config = dict(
    head_dim=32,
    init='normal',
    lr_head=0.0109,
    warmup_steps=200,
    doc_mask=False,
)
Each number is 500 + 25 x the weight over its row's rms, rounded and kept within 0 to 999. Layers, rows and columns count from 0. Numbers have three digits each. The size before them is the row's rms in percent of the matrix's.

# layer 6 MLP down (transposed), 384x64, rms 0.151, rows 82-188, columns 0-63
074:540505533504516507493531526489516532505524525530486474540512503510500492483475542511506513515456508466472549485467531536489499472536517492492535485524557500522516503536519523479505528549470523
091:532499503470527499519495482544500508537505569512520554515486548547460514509518508507534456505541515492506489492512516466496491522493543500476496507503539517541476509517474511496500500468493462
108:499516489543521559559474522524503521485497435507518494538531526481503560487467473526521471497480487489505491504485462512503500530527467480490494518466475498510493541493499520514503499532507528
066:518475536523480521503554499480474524521505480536483467520502478501487494514482526478540514493461498500472492507460522486487479496512493436508467484512462559501508467501469512542531490454501483
051:535499483540541522520505506516539520488507459483531463501494518493490491530476549497497497490487461490469535495491518545518542497463495490506461500530531464546546463522508536497528499503487497
075:526490466518483515483480472500497503513519565457553486515507528514504534531504472507498473489499458491507518522517464540539533524501553475489504535482455521514523493489511514509484544488527501
055:500511498521502563464548490437517483549506521558468490497494488473500525484450510516499497514463476529510534493517509508517521483485521501545509539514504535481492509494520531487494489525529505
132:533469472515487495464499521494522515528459498502475465490548527518500489478541514539540534536519488477479514532503478542495458499483505504515522449516497496484502492521479465435516520525496490
097:500519515501466552478498500472504517556498498489465538448496498485540490516492508499518495491479514576478489481516515473547497509520488462484507546518474515511473467484508465489526493525531492
040:494545498500529490518503517512558518509501553508507484521508534504535493488489493543498484481447519506514487466470500486490515544439517499455513513536508530541483496485502525488501452460499505
097:509448521534497506492488483447495476498510461495507515493511487483513464492508479518511514541500536518530483496529500454487490459555482503503443490514529495454526497530470463547484489498475501
052:465482508468488493493483578495494502429520514489502494485542517463482516542498521539507488482520499512511493556515522478474482501488469453522491472548480511489481491507470483491505479478492496
084:473500520461511476509482555508494513516478503504491488466510501498465495484508517519474439459500531483509477513511527498465501574484515496445505502528504479516477498450502503473545494460514486
054:496516493484519532477463543528457498486524504504498444452477464475454502491463510456511482522494483504487549514509504534509509482465522478509487478533529473523550498501505525513531493505529485
102:479479525522493518505504536547485509486527521474475497516487499545505523529537488483510500508525489493487538523497538505479553549486518495525490516496482503526485500469550538488554543522534532
132:497515499478500471513519521502485475446502499533502503561509476493515440519475506516483526518503521444502497525520497521487539520503503515522513527493446508476525529519481487477557539476488472
048:456493481512518497497479459483500489482500474491519445475524454490474487488447526490513452509489456497451507470474524489510489483482473434503471479490464462489500495477523506510525530497489493
057:478490519487477491451480529479463486556506518487509491480500458503475528491499486432466497484500483520448477490497526506480512495470500494527531497462455528497549473546502477509494521503482487
040:495530492524504525502522496455509463506534500488481498509511521498571510557479467536523478503444479516486456502530443499515493495482502488485522464508477508484438513512502493495517495524512520
109:500494410496500517479490454464482506507523484478527470500492459529481475508518473519460490491516518514473505525496500526527494493504532512514499479457475509495551510503458501492498470470447485
042:474511474537500514501519513474542467531475541493471498522481521473483490502504516468501466440506564502537495471437501483527528494497500505505510498476477516516486510496511503455476464458487489
108:495517518459487481533529507513517492477480506518521545461512513532502513496524492527519494482522542490485513466507484476490438550543497516495466478469494501485487517528472473523428484496478488
091:495470540499509505446476530481486483464513475492558499487468490480495495529521517495510496472510496495488454495487538493476459487507513497491454480551512514519520496483461457480436513507476522
084:509526454467543549524523514469521516500508503482518519488513513511550528520502491508534472502514500475522523505491456501524507525494482483523549514456494470529526508525460520473505563490478494
072:464475533551491515524480513527500497490489505510473591491492501474478533491511488483501476489531493510529510505505479512511497528528467500501536509468509487497450511539460480476471509519459464
128:481522508511534460488469457505481471564482571507483454488530486476469486524515525490536495500528531508527497490467496516508481486493435510507533495530485527502481511510500499492492533517488513
102:483517473513484497486520522503509550526476503513469491500487562546490524509523455503526481516520473483530516451497506506476514464457511528507539507492545482495497512492479444494497452478507472
032:489503476480485498492519461469528495479486506477499433536478478471507460470488503494498481497469442485503460458483497501485532475467480444483461497487473479473469481491488511455501485490483509
101:506534505532485458505516466488516520472506490456502521515513503521505508503516550462499526499456536528475527499487553516529488470482541494525517545469498484517509437528522505532510516479484502
052:487507495475516479520492552479504514455494474480510472514476500450520502508505485486516506452465458499486513493480503503498516533483461463469479524507491509508440468505470474449506491443467503
197:481474512525513457520512496498521522497494500522502504503545512531508512476529490514543510497466458469510516456494485516513501489578466501527506483489552531529452516498499508513530492546475524
075:487470510471539491488519511478508505486527546454490512526510497493513461460491464490502450445474481514518524470516507488538486468508488506479524526522526488528511479505450525508488499523502563
165:524476509477470526466501564513530492515541473488510503516480482459525496463474480522485514503497577498495504510485444512494502495487524484478513462484497533516506536538471511496505480507545518
061:504488538506481491474479504498467472477481553470540525470503537534517551515509502524547509494546470516518460501511475474461529540479518532497502538495519549530483502499490482501492508500495490
062:445484450523458520533479503502485484468472509488533509525444495501502475525465502497516471475482489534475474507511502536492477467494503498480467458476491516438471514501529490514525486512475481
106:488463519490529507493484508459490515495504510532499487489489495470522445515471478476472489501473459529484477477494476495494489470462467513461452491505481486537493451484440488456510500503452488
135:483478443448503515509505466520437494501436461481504482508471512475509485558495478475492505495518486496489514535507507521503511456465503513483502498523484538525474496475477499497533506466511529
125:514457513507512482495545496505483509504472471490521522540512438514560442485501528474521525506498482500512528472496487514522527447534476495535507486512504524480485527508538477527499520521526525
076:502491514463497531472502452516503529531479494507464521535489477505494507511507555481521489471521510500479446492500543466556519524515484539524498522486466510478474506486547543479515501499512463
105:483508512524478491517520493514476505481478551520480497527517478464495488498526512471433527519548474515512499474517509472447478523500499484487462488537529517469498498467465446511484526494486538
104:538509461462510529495498498478515495499475471453473500480470510485455491522544492497467431479509542498496467525517513510489501520475539502466503469455485476516515523514453507528509493491478487
109:512471481479481525492540501500518542490502501514494557484497514531540537538499476492489522497500483483524490496512483484445502468524515552498512495527482558499484491468515503487422492512523505
069:496519487527506509506493524518491488467533484484522468515564513515474497454491492476474514541478480506483554545499491542508520508476511454518526535514503496495499533518505492548533478462538490
096:517534445466517483523509466470519492508494531543508510500508484483523464510486462483502535524483462525477542462492480454493532498506519529496517543489523532498547542490513481491478537506508503
090:515485475514515440546503525526510514519478531514471534544548503486481501477468474500527493525497475485477530465513501451490515490487499535542522526488529529484441497493513490495523503530480505
085:515489520527517485533473502454526519496501514509510485506525536537510486520506471486494436508514543457477491515486499481524474530530502478495565532463506549498486489530513523505457515487501469
084:523523490486520487477529525460511501513492474503483449518511497414509491484487481519499481480476515495475523513471463490519441504519445438489494491493483482509517538473489511484501485508472511
102:462475522488526473523498527498462495489480487508458503542478495492471486463492439480474503466497460487495499449481527492458480480511490462490487491469474490483482536518471465519526477498485456
055:466532528517510540466459475511485471470531454498527478476521519482517474503510514495527492553501511517499546506517511501511489517514522451502506454503490471499517505446504531525535497548525510
037:483543523494488537482501539529484515536516478506493486514490472545486514495491498496500492510536519524501495537515494518495462496506469498509443513534529529528495526454461521482500423462492518
095:476470508453493453496509501499494536498489535476470481509509490518476529473464537466525455476484477524506461523477512496509527504503464540472468509487489506487485517485555530458536486500478468
113:443465478517537487444482519500512481480531506473504540454526503465474484507471524506485551495494474538520508483502480508501522506503509481499473510490482484482506523534466477496492534538533550
111:445452499482511487509496521483510487524502486475462489491534472538492515495482499464516537457441463507526507456490463505510479504498510501501499496466514497470470460479483467553498469469510500
071:492506523474461499513481481497497513495495507509511560471541523511512471565483507447535536537527519500487465512497486463483486482533482535466480504492530546479504497496489503445475498489508501
083:516525464517499491517539474521549528540496488497494541526516514497502504499503491557533513477492516482484455496512502474524457523483511536520503496495516489488495531506524500497449441466543539
110:516507497501483527549514489487490494518478529520520465500462525529496487546455463486536509523456473499497492500520532506503466527476541541538536489500478485499495495484509549505506505439515531
104:474438525502534521449461515544505461515487494475457469494478512505504488475517520476486511451453492495519473493496483492499455493503471531501488486538515523501477529478477520484513525477481469
075:544507477469515493501523496444517503490480484440495482482502505502502496518479497507483487516501489496549488540468534507459522518492543556493474477487517523560539500455507522522530488500514499
131:482496454482506459476522508525490491499530508516530497541500476485484534504487515449491551521494482494503507446538487497534530440522493509480456524499501516526515500496493509545552507467490495
058:525504480507500528519523508497532479535499496495494518531507489502506491507484509475473463500472501468505509460492463511488511471505550488513537501448530494486475544558533497427472494507475459
063:478494459495563511452513475487476479495511460537520490477556463535504458470501505532480513520516475497470524505496509486534505489470482462494481518486458502498531511473513503487539521516527520
102:501492521503509481489498506517479476458492513530461539521455483475529501511514493522465487518505541498535446506550450526496493515507520566497499484510505519452506501519517476505480465466471517
080:537500471492494500511482504522518471518508479508474499462479482470446535510463549473498504498505490476475503516484550506530522527497498493519504505531489476476575510501554514458488513531533497
110:511560516478515510508509496518499513494493525462498531457516525509507518530531479531523508500547505515499481504499515503463485569548534487509473503493489514501530496475479534486531539548492545
065:527510553511472487469553550526518497494527505522484484518467484483504488477490495495459491558504478507523478469525429531488467488463507495532499491490504516511482467512517483490519522498464519
124:521486473479463505521514497477516536501467501479487423516465481492509510456529534495500509539557492559489505520492502492500508537461495487499476494498486458511509465478497528488502465477515528
189:472495516487507503491528501533527496531488502492503554475484487531442500504471491501450516480527488452544470469509538455481457492488472527486494502508501527491512478495474435482517518506511519
099:493545519516498490515461535479474503495530490511477476495505503485455493513479495531525499511450486500497496547435524488478488447535495469452484474470510502530496535471499521511505531470479525
126:485482523479475501459509513518481465500479488472562508505534492478560521495507484471481526481506496497524491448462549538504540465522512504466526496475486531494480528495517458503496497514476481
084:540521488531469503470548515491489507536537515537508463476435468435497492511489506485513464477499503527516489510493528505483493490510529475505496500489488491465467517473548523466508484509471528
040:462482476497467492467478497469475490472489464475485533472461494482516504463483467479505484465471468485511468492472489514454475452519503432475472481495490506472465510456486484490502484491488499
111:472460505519489503453517476497484519490500478488495491536491459506541468481461510502455501520489506540524518514525492495517505492471505500505494445485461509481550474474482441471518538513456506
075:486508476505509504530515455535485472495492528468476521473502501482497508519510498512483489477531455465484533455456467506454477516518529539500487495485520524509523543467461491492490529526439495
041:481510498461488505502483533496517499459485497519483451490522443509490484464480539467455499508509478491464522488493483523514484531501471442509455461467466470523527490476513495521515505527533500
141:463465477514502491521469421476486506447487484509477462525470488511504446491469503442485513545490548500492471507480475498516522511505478488534512488471507477487509496505510476518491520475503489
085:516528515448495516515497464486472543538512472480507548527490528527489505491530538505523507500553515531514484501525546527455466517491506483531503545503509476488519461517484524529492526509516501
138:508510497472534470477505469477486510463527506508552552553508492491482481468477492477514523484508484462527469471470492517494506478501537508533513488472522496490500524531507536514478555532453490
071:540476495507479479501492484472511510501516495490506511520465487475538492514489510508502536482503517508523467506527521481455499458492522536479516447586480509500508523513530482515465491441528523
101:494531497526517524524520493530484519481518468503533567506508485555517505520511477532510496535529540507492483487535519510462520529505492481517467512486532474522485533533506490444470535497473488
057:506470505513475511489498505520524526541539468475531465495493482536541494526509467501488504517492437506488488512534526511515497453517472483489537483488504489469537508519564496549523503511537487
060:474539501528477520526521507530538474495463544535488507467510512480507520522494523497506495490494510506489549516482495480515459531527493481511488470562526504490502523472489493489582521504502536
086:559501464483526490525502523479514483530483502529482501543478506481498510456508543516494524477555482479513529469499500525498511492530550522507513509484506483501491495509531555518461467471537534
146:473508503483545494515510503518486540557544489467498535487551503499497481471529510487535497498515488518495535487478527536546487469502471518487526484507507570455476504524503506494499542502486512
089:497525506501501514465512519540437498487490515529533514460546507565465514479483506487520467496524518470489493466478493529516536486477476496531528524497512487494562485506503460476524520498503506
092:495474496494505525464549496505506520480493526508478550516476498515507516493516477482526437524485556493500463497539454470480467465504466510464527510491509543488485544520501508529465499497514488
079:541491507489508486484481444500496516469567503436504483506526492493502458438475478506491521479475479502466459511530511507517482514510489475496476491503526477477516495493504517462551513512508463
089:491505469451528511488511529490540538548536512520514479503481480503521497487512485503547490502493420496524548480447498509480481506504473536482459497508480505499503490506490473520552518493502495
116:479476523495497511453486487447550514461488450494494473501496475481487532484503550513465507442528471510513493507505533522538513510494499466545499517486510505487491548492530476499488507534509530
103:494476538481496499507511493486483487523516543476541505537500506491516474518478512506510481504513460524498486523527503546470522493538516510450529521549473496501463540505501545526498543534453531
119:535501518509517514518500498508536514482509509540503513467471528515495437478470506525467485530502489505520495519467479494535477565494469516482516503512551505508522478508539488517525431479484512
091:575510513525510499468492480467522527502523536495496536552491525519490522500500513479484526487496510487511487491528487506499521498533534554504515500486537542531514491519473502482444452508518467
100:507466505517494507474464477518482512505425523518464532464529475542459475500500507481488524489483526506532505505458517514513528463501478510512497471455506499493534448533484492502487489544492482
121:477489523528501535496500536510507540505514532537495534507477518481462493508464545451496551482491513501486454501487508498519512510492527467484464477502495524512471469527519504527436513478527533
138:515467465510500465528479491495481465513504476508497538516499531478506468536548503495521520472493527500530474509480480479497492451524500511503556526537510485490480520558500505443501488479453520
033:514479479534450521500469526463566493556502525472522503530475519493525460511483488509510521447466456480547467486481468520519505495503502487479509484515503516502529488497524515497500474515494529
050:517498528501479518493473542512511523490511505493451521487473501468468500514497509541494482450488479507490480522497530496494473505482477487505496509592522537462465554486512471515521473475511514
074:500436486445499477514493512503489505483523482521474532498458518472500476497468495496529467489517497482518473463492482511524455483479499514530525537489495466454480497507533495449476460464474517
068:524498486555469490539517479527513512455470530482481484440478497459510512507518506501512494478455429474530518483503482502515517485498496495516538509500515482471459503482521507497522532524510458
118:501515516515494501487495471476508519521522505500489519529526506498464443508457472503488528493472514566489469533560467462476472467479508534513508476506517483532470468491507540519526514524480490
045:466490468522493515505519486462534438537506502527493549494504473475518491501469514497473492487474528497496472476530483481495508466492543485491530488473525522477471522543515466470462492506457464
049:500533519510515525500522514507517488477505421524494476496496504505468528509534522512523531520496454518450492488515495488471503469496463461462454487481488549517503488490462494536474497456491505
041:487541448490473506507490481526526474548472535517527489520482540455535480463520494484515514475476571504526484461502497477493481516504473506468476521521506499513478471501494536494521484487484532
078:495512492498530458463523501479531489483492538502499505578518516479533478524490527516497504470508525526503479507504473498462526528535510548457530509483512543493472467489461517530482524513502520
051:495528515524526515457480508478507528470552502496488523483493500481497500523449499484533496559494519532472491553536540533509495530510488504519523475517548489524478489509524547528515483527486488
113:500489495463525521517482520492477517515467552525485519531477527457457473476518504491521482474527553537512506493474482478502471526512532467484529477522493466504488528539496483547532477522500523
149:476495506510503491475452536507495507498519494501510493502506473499524508449492514510505508508524507434527517522506527540515519503492495541540531495511509517461536464520526454529432500458501466
105:533484481553483470505522463501517509474484499510506552478490477461470484516508520491473488500504525458490541478491522539477524479488517492488491497476544525503446530487493529517473528559476504
# layer 6 MLP up, 384x64, rms 0.163, rows 83-189, columns 0-63
093:479551518558482504519495550470477498471508461461512505527524469477528492484483535518525501467504506512512508544485490510491521506522461536546482505536499459482489487470489498501460498501520537
104:503502510436481516518481518526474543473445501498443480532505500508421508519528469525502471497538464484515519493505493499466477516495495508489460508489523477516497490471474471498497481473492500
062:484492551495458524478546552476480551511521489530488461549510504493485506507520506510506500481450539533493488501501486460476473504546469514503480486533496513511486507497476492476514488474472545
058:483466493490517478528562495459481495499507519488458489499427525482459497464485481504492506521490499506554482530497494504512489516501463541507480488514518478488462482473471492490501492458477448
091:492471524480500492488458478484482500470490463521523501487457535525495482502514483487495537499521515488460484517484528466469449524474440477481491484500527480500487498499462453533530470521459473
058:484523522494504472542466497566524521498504443446512520516529493490485457504507502501533515497534519521527501525504502488483467536536473515496478477488506463554516490495493523540507495482503535
127:518495491476447474516491456542523512508495526458494504518486483522476547470516497474542503497523444494502508481516489483562490504507508531490469493498512508461516454507447525513472476497511515
087:498497526492447533527499493481493496482490480488478509469468470475495504452533506501496502505528544565504516513535513532528480478531477483460486514498492486528472458474507496440503493476538484
042:495504493485475478539523536531492505495505506502533497482501514467496513464557504552499542454509518528533517542504478505541470501509491559499522539528512451492500492477490518504487521462485516
084:503469499470522560514529540514507471497510492499469508499468480527495505501538520499522523513543544527540501521559465484513496506559480532506477536493522493511502524547504473495479498491517480
055:469521518487491502499529543526479536450508515548486507486513527486458537513529537519452503502512519483500493523542478472512489502473537507509523516503527537507484510494486491436485501495458462
087:520463511525517499495525498557484495527512526482479516523476506513516536496468504491505488480472480493458490481534511485533472494485486497510438515571498508467465501500500495524469476459543464
048:534484489523438470531517472526490512492470516478487537501538521493528476540530520540498517507530516469519499498499537477473481513529491529464448550492485522524506500511485506517468525501533515
085:519481505487503511517484455480501455478532493523515574479460502503506428519491490505471493511533511462468526487473515465499516505507485505537529489492476485502458533520530496474471532499495483
135:510502533474538512525461449493481467506491488519465525485491519502545453536516480523513511520488534541524475495500500499488496529524441487527499477503485482492495507519481480541535548501528467
044:506452485470457493491518489491483480476475507474494474473481511469476488483519472488491487495429482487483484487500449494486444476499499500458492458481479530463497495465489488499452465484465502
062:489491521491485501504487526514521523518533483507521525489507492521458505484501473512437490501532511542507447536530474513535474501507521489548538466458496498509551489559500487500496529488470511
041:496473504494480468559497501517491454478493501461508438473504467471472460498500497476500493478486479543488543541509483498543474505518460505493480465486478465543533469498478507517504490504489498
103:486502490506500494492525502509499495470493476447469537500545506479538462530524501575476453488456534514512507481510479488476504501536479497513485556476504439495504527491494500489477505485488494
039:537492491493471481496559510491479488476507498498504529510574474458485528459488497542511497476485548520502496463509492487526476501511500504465500511473452481526504488439512513486462521485512509
100:491511497477491493505515490551519480466505500495492549481548492481520489543475506503527483503517525501470503465532478478476450551510474489508454489478498489488483533541490476527442495531531508
104:510459511465501533451472517576466516476506512521519510486472491530496499507514526492526508490536488488460492521517518507538455487485528472488466476498522506474507498506493502509427495513470509
103:499518486462514510464547543551513509495515529492494536506512490482482542508525463513483459499504502521545492481549496506495505462510536516509523496463496480530560503508467518474487529519478525
060:456489526493474497534469509548490548443498504487475552477474484492506517518536464494490469507541514531519521501536497489490493540517502504495512505485547474534466519535476498524493522491506525
110:487514516489516528489518476498469484487527479460467513465518487497465477475508492541449476501512495507505497481526459508525497520489468470525503442425504465515503477483475507498445489506502529
116:499481451468489471509533522510467572530502522507495500525460538536476508445517460480460484499544502516494494492499479506513493476500520496514518510507513502540463493496466488480512483456510470
036:465474499456473480496512535478474473482508492490525522454496500462491524477499478467482506502442473497467502479488506502494486476492493490494509448499464483494504478474479473505441497449475445
103:481540518541495489477513467505493521468513501511497492491495485513523464518488504544511467532516484508460500537524503471494497523516447468499472525465495500525448552550501457494500525508502459
046:502475508486494486527504555524480509461518533487506491515459495482465524483535476506497511429498463529512474502521482503516457511489469507488479539553485499503485464484459499502503501449509530
204:493468482506478453505518552500516497491452514540476506499541492478527508489510483471514516490495521468449502476513502496521468484511468475530511506507500523501500495522546485550491503556533556
083:484479496473527497507520515512516524455505528468512498524498514494498508498507444561488459489484484478504458523544501449520460509503480501492533505506521448500501498454457495450500506535493510
151:487479541460515518463512568461528523500519526497526491532504485465510545489486520518468534454491537529502469461483482519512514490508511492516531479509485502466484518525512493517470464476510527
068:536476497489483477507499522443477467486494512506534545476520537507498523537521497520533530525524483492552480519499475462494525514523467549487513537530508531527503490528487474474482526521485520
081:475492494507480542520488556513479495521491532488496528480437501483483535512521504555487503446528515510493531526499483515528475495496557512490519461484499493455474525485489485485475502471479469
097:484501546510501519545496502476480543489522506505506454495481509498513448525513486467481502522522486524518484522539471497516468498478485569483469494515489486544501449488456500449498523500493485
134:522509497508483435505495464551511490505542554506514535494527499540469525516450535489553528509516510485487517504496532436507476518491482491489474514498502519487495462496485482497468499518509497
154:478463467485492497474496512495490496546509489505537540507543496514480476465514491497438534504497494524532502484501475540491506471506554511521559494484535518538508524521469463485520525504482483
075:485477501446473492505496543527496534500493525501530460510498468488534525455541564474507525474508513539501468499501525489513489464525529531468467539496498524534535498509496527503492484482485499
125:451511524500466470526522530505486485516474492496504468491540522458545521484507479486518524488440540497472486475478520482457489496543511536472511497484483525521495496512524488532495521526460537
108:507451470533460465518478509540463506517557532555517525497522513491527500516448510496531511498510472510505488525492501508524494468524494517518486512555476513504469461493530497483495516532525495
107:518491498465477533497491512507472542467497492517494544494530489497538529511474481517497504528498462474485494473555467511487502468483516514498509478480477525490516498491507461522409519528540500
074:496475511462518489519548495486497499500507463499504557519479513503441521449503476505517478538527519521529475481465529470473487551497454487506496500479525519515524458488465500502537488507500492
097:536519461467488476488528495487469510522509563541507534498494488512503483489464443499481477537489507498477560506500515468471500520502465508497525491488495513503474533534491476463479551517504478
110:497500498483500463513503499510473529465530531516492512548546536519459492470522469558512458502516501466474508483542465481508504513489500505511525496459539487495444474527491459479504511503499487
077:478464519500505459536479538481500539509458535544498470528498511521500513474517468511474473472511504466478493526510494493491455573530471473505512488479498525499473529523505469537503492506527505
068:529509520486526502473568528491495486518497554545500528523529476477537477531495480507487490478477514544478497485478487509506460539517476508508492528488548509521505541481481514449510506515527509
087:481504510496503515471490520499512490505513505525482541483463468496497536488540506495435519459482497502474509488533486526484476449510562467484541458478511501488515512514495478509465503475491440
052:442495528498502492490466534477465501501506550523495497497485498544500493516563466510495497489497512491506490511546502494505490520496502483487553502489519495476453541512505460466466544487500446
046:532498531451466489457539538532493503482516531540490479510523512508524519531535457497516493500524524518476471471544497524496476491514508495498500510479547534509478546509531483522495529528506534
103:478477540450485464531498491489489557480479541444473483509507510501475535471467538482511501481531507523521452516499492489549508513487489560505469505490510521528489473521505523493507487499494503
130:454473476485516470525446507502485519516497529476521505501571488476491481521468528494527557499508505537499523502463501526503478509514485505501473482515461507523472517541491478511498533507518555
110:499490471457487493491533520521516450518458529487493500540471458462493535491513489463457503478512485494548480520519490491489491500495517509496474522491477509504561478476463501537475471451504483
075:512504485458473465502485527491491490508491507473511545493491478475505495527462487464523541525551529506520490520500494492498472516509497550506494476466498468512500455535514472444449509458468507
066:540527480486463478518543481512517498518522483509460539519508481503503468477489477547471488452495540494450487522529473520515459504499494540490486503476511457490506504507496511467440484481523495
093:510511494473462541541508494500495494471477514496506456519493498531529513539482501502517504468487473524498503530556502495477494559516527534503482476471525488480512498503469506541441506472515553
091:501508467458468461522497533565489490491491523472510464541455475513460537503518547502494461482530530474517504528550491477515485507503528502503458518489496492499517477491479489489491484495525469
078:509464487476539502463550506459493539475506514506486536500540495503521498470480454520514484523475513526487466492508478521483484511484487502485524514475501525470479509486486437543498548548511521
137:490456459481475456527509537552493509504454507495517501505505503462468514505517549490503553505532510506502498492495526505489502466513532503517471530539513496505540492481461542514481492478485550
076:543492521511499523547499526497489503532495523489539482500499518496479527506524532492534536519509503538558532565502504550523502527523491537501487498523519521552532499508498505532538517517504513
059:512499513486438515543505508517504517501468522476518490484476529443483550525520500478569502498492493508523512533495502520460507511525503531495470501491525534504488503481447530498446487510485516
098:541474529512532460475522530510476479472486504517462520509525505486540521522530495492528525501485495498503465470551479524515489484517505537488471531502524542489533498488532502545466498460527538
088:485492530483510511501507514473549523486495508494526506509454518490476526489500458475448528520521517519536482554481508471502522509503451493492516446508546489481437525488457508490489489493485490
104:482541548508492526511556449477496483471497480480469503494474491517515474560511478508473512514527505503495509504496502493459506525533516486486478499461510529527497529465477521426480517507484510
066:475478538495492502507532504483459499484519468503551562517520495460519476480474481486482552535505504529539442477521515501501465463508521487506489479518498493514510464492495486475499515453477516
109:507514506504469504540550508494509486512472537513491462500452475441526514479510539492495524518519484494486499472492525478503511525530516527511463485482495496492549484498453526472463456463536504
171:508477486456482474498518517526506531490522556496512512517468535528461535540450515513498481474519448504496471497526495463520467530486514483507489544501489533500493453472478499531518473496515513
096:510449497484441483517472504527477491513463505536539517489500518514501511505526503455519498489535471538504524490451526518485472496487483504525507482521497520503521490566447458515531504515508484
111:492504517475481533528496489549482495496480506515508526467545499495505491486453519515471512491535513485517544475521536565543509508536517498527474491453524503531497484523519503510462492548517522
085:492495495488467491496566529446479499511510501535527510504457483484521547492516490515492517481499522527473513518489530505504497468519532483540542481458514466455474518487538496468485524483470526
049:476491529502486487532522536470509488494506506542517546480515517484521539497512516504530540534513491517507503525493511545489483511568514521523504485498532513544538517547524497538507531549511507
101:473513501510508489538504550501526482503503469464514489505564488469529496495484446506464503520439491524510494494487471495443486504526457507529504492500483528517469516490493492517442520508489527
077:534508532499490557515508470509504523497508535503509520482508528521518515569469511509464515514527488492494525479487484511473520547517506500506500492483515544538477540505468499469456516559501467
039:492451487481512468479516489519452493533512510531505525492457519536492517486553452494485510476470508485480477507526512501500494473487512530499533556511524518461471500518491482464511511487496436
115:457509499531534493517521485470473511493478475501481499543544512495521464491519457514475476516506522474485486466529478525537468532503469473545513541459483468505460521523516487492493488516512460
096:503543524493522524524495545495477531489478519461527475514471503500513550533536519549492516495501488517526538529530529466495533525495487495544473511486531506475461540474490480491458487495512496
155:486500551486501492499500473495487527510506509508545507539455500532451482517562518438467542479549492503523489516455521495510476517503495487503501489539523506522482476503477499475508463484478499
084:503480508494471499472507510516470507476518549501472533476512493470548528537495495513506533486495454505441523485517538480513480517476505454489505500479504488503491525530514467533494548555539504
088:479526514505493495516530486478482504474545465494510507503525500536518451544501487516471481535508491510497535454488501481482498496500531505561487519421521461503468510506489495461478515490468480
058:537424508480483501504528495511503516510533517491532509493481499496500485511525480463511500508500474562511459471522472528536486473510511488525516497501508538499556468524479484491484502504571500
055:485518508526486487542513513494494477511485528568471476490486487484465485502524484516465476469518501467508560540524475474528452514523463520499507487528534508504486500514490469482495497464474452
093:549491525499488469562500499482487511516504520478519529503471496510488460450489492519521528482546509509527484511475539543532497481513495509517498519497483443492447487504502516494478471453490539
151:477542524487524474533492507505507489507510462473491512487507455523514471464509476553476527493558465487512521471448520495519496518533443533484483515469501519462502489527517488499485509479477489
084:549453478479491473517496508486513520519517520525482465517462525497512517530517498497499505465471489497486495564514524503523461550503510510469477510534541540469461501488479537493507463491511469
079:481501528497497501473532520515499537459488472517483521501499490534495522469515431482452494498518553504523456474517499494455469507510448498449518521500495470491505518514468491543484493504482492
074:471511536516513492510512516481464507514507473513530540524513515530505469511499427544494477485528500504512470490485510483527501570511480499534501474485506490461446504500492511461509552490477504
084:481534496483496474528537534462509508512478521475528528485488530486480521480487474500499522507512476539527511535471464502464478505539486566495494461483478500501453512494466502506538543481514529
126:471452502491490470525457485494510511501469508499513498498489494465494484490503556512529538450577497507508491506495520508512477534556470487504468484498488473514500491514511499530511503540491559
119:516489499488475511507477509522494539490500535508476429472488452508492461494485493507499455485530488552529506545564483558509475493503502501468487479490542477491494502515491522519498520518483498
106:521463531487489477507494513488498546505506524522524491464481508500456474462479507501484517534500492533552517507467488505531502517532471566484491517513549500525518469514501496475513446468527478
097:486497496531487480440479488516501497451516492513503511486514457528504466520502483493489493523488533497462484517535477506492468468509475473478505473439540464527496516519511485515490540568497480
089:504496476454488449523530504489493499523511531475492458526449517502512536528523535472485496475536492520468504512533507493511499495486503527464446513529497509489495473494442535507499472454475486
102:466474513511500522509447537480488490524501526498501542486493511474469501503480528449476555468488548518498468502488493504523498498497542495500469438501496483498482482536496490501440513482497534
117:503460490488490476530504515508482500517491493505531493491458492504503477524576497506480524430518508500495467522477479500496500467520534549507533525520519445494506498521499502445486490468463491
046:514493493486482477499513560481490507534520549512545532472508489492531543502513492502515567517502491541502521524524499534523498511495523549492532488515540522512539512514504469513489549510530495
052:482461461508484449543477522523474519476491558512479493496536493453508514510470512501561527495522493492488504523515512485520459522504455511503488519530477503498498474492494483545498526535530529
077:494457506456477506468520473481455519485531478526530520517536500490534484468501535505484516512538506495479485455477498545497481503525541497503539553531509485472493488476535518474474504489526524
076:495482523508504508532506493475492509535495520518529528438420516508489504507511477473482528492518487504543530519487500488492513509504513543494545484494531484516450531516492499473492526483458446
129:490527526514520501502528478509505519465534449463494518521561519484488473508512463539478514532481509529523465516577479488497491513497467511523460479486531469517479489481499518492531512491488513
044:534496507484463525536462483533468519488502484472507483477509495497485451530489508490540487508512494537517567529500490521502463505522476497453466476485492460551538495485467524510518507498500473
061:513515519476531511484472541539484534476508496551486544500485523569481523494521494487520534518589496513487491499520492514532484504475482476512484493482525476500479489536494475512479513480501488
044:477502500485441487508528524496493489524481531554526508486517499470493516469547497503474559484513535500495536497523516514515449503533513495487519515513476503488506491528526471520504550459470455
080:507551524509508485507499516549500501427536481500486496530535498502488454517494507540494464478522502519480515520530484514528486529501520523488516500462515452519514472459473525448504523511513502
044:475488509466458521449520522512484507452511527493480527479508500487515535504523463507467482519493520502453473511487521501514485502520534469475471501455555537483473525523486480525469503538473487
114:432472508464505519542513519476467509508481480500514511527473503487480487461510499495484490469535565537528471499490463486476481491511518486469523487503514439510473528523494495521547511506486495
156:469489520533511480529468535488514476508499486503540524474523476516555501476520464484471505517486505509546510489509445508500533500517474500503534476486496486510518496528526447534473544498447481
108:492421478481475468495483457514493493523510522507497515478495507518484507524511524471494513483515476503450493474474526512465524520520531494484470534508538522511516517525472488527469519577493498
084:467522537518464490506449529508505512473480499491504534517539460490480476523460521498508483485538465511528491510559457493530488550512462508530485479483478477514480499510469472483471513482512510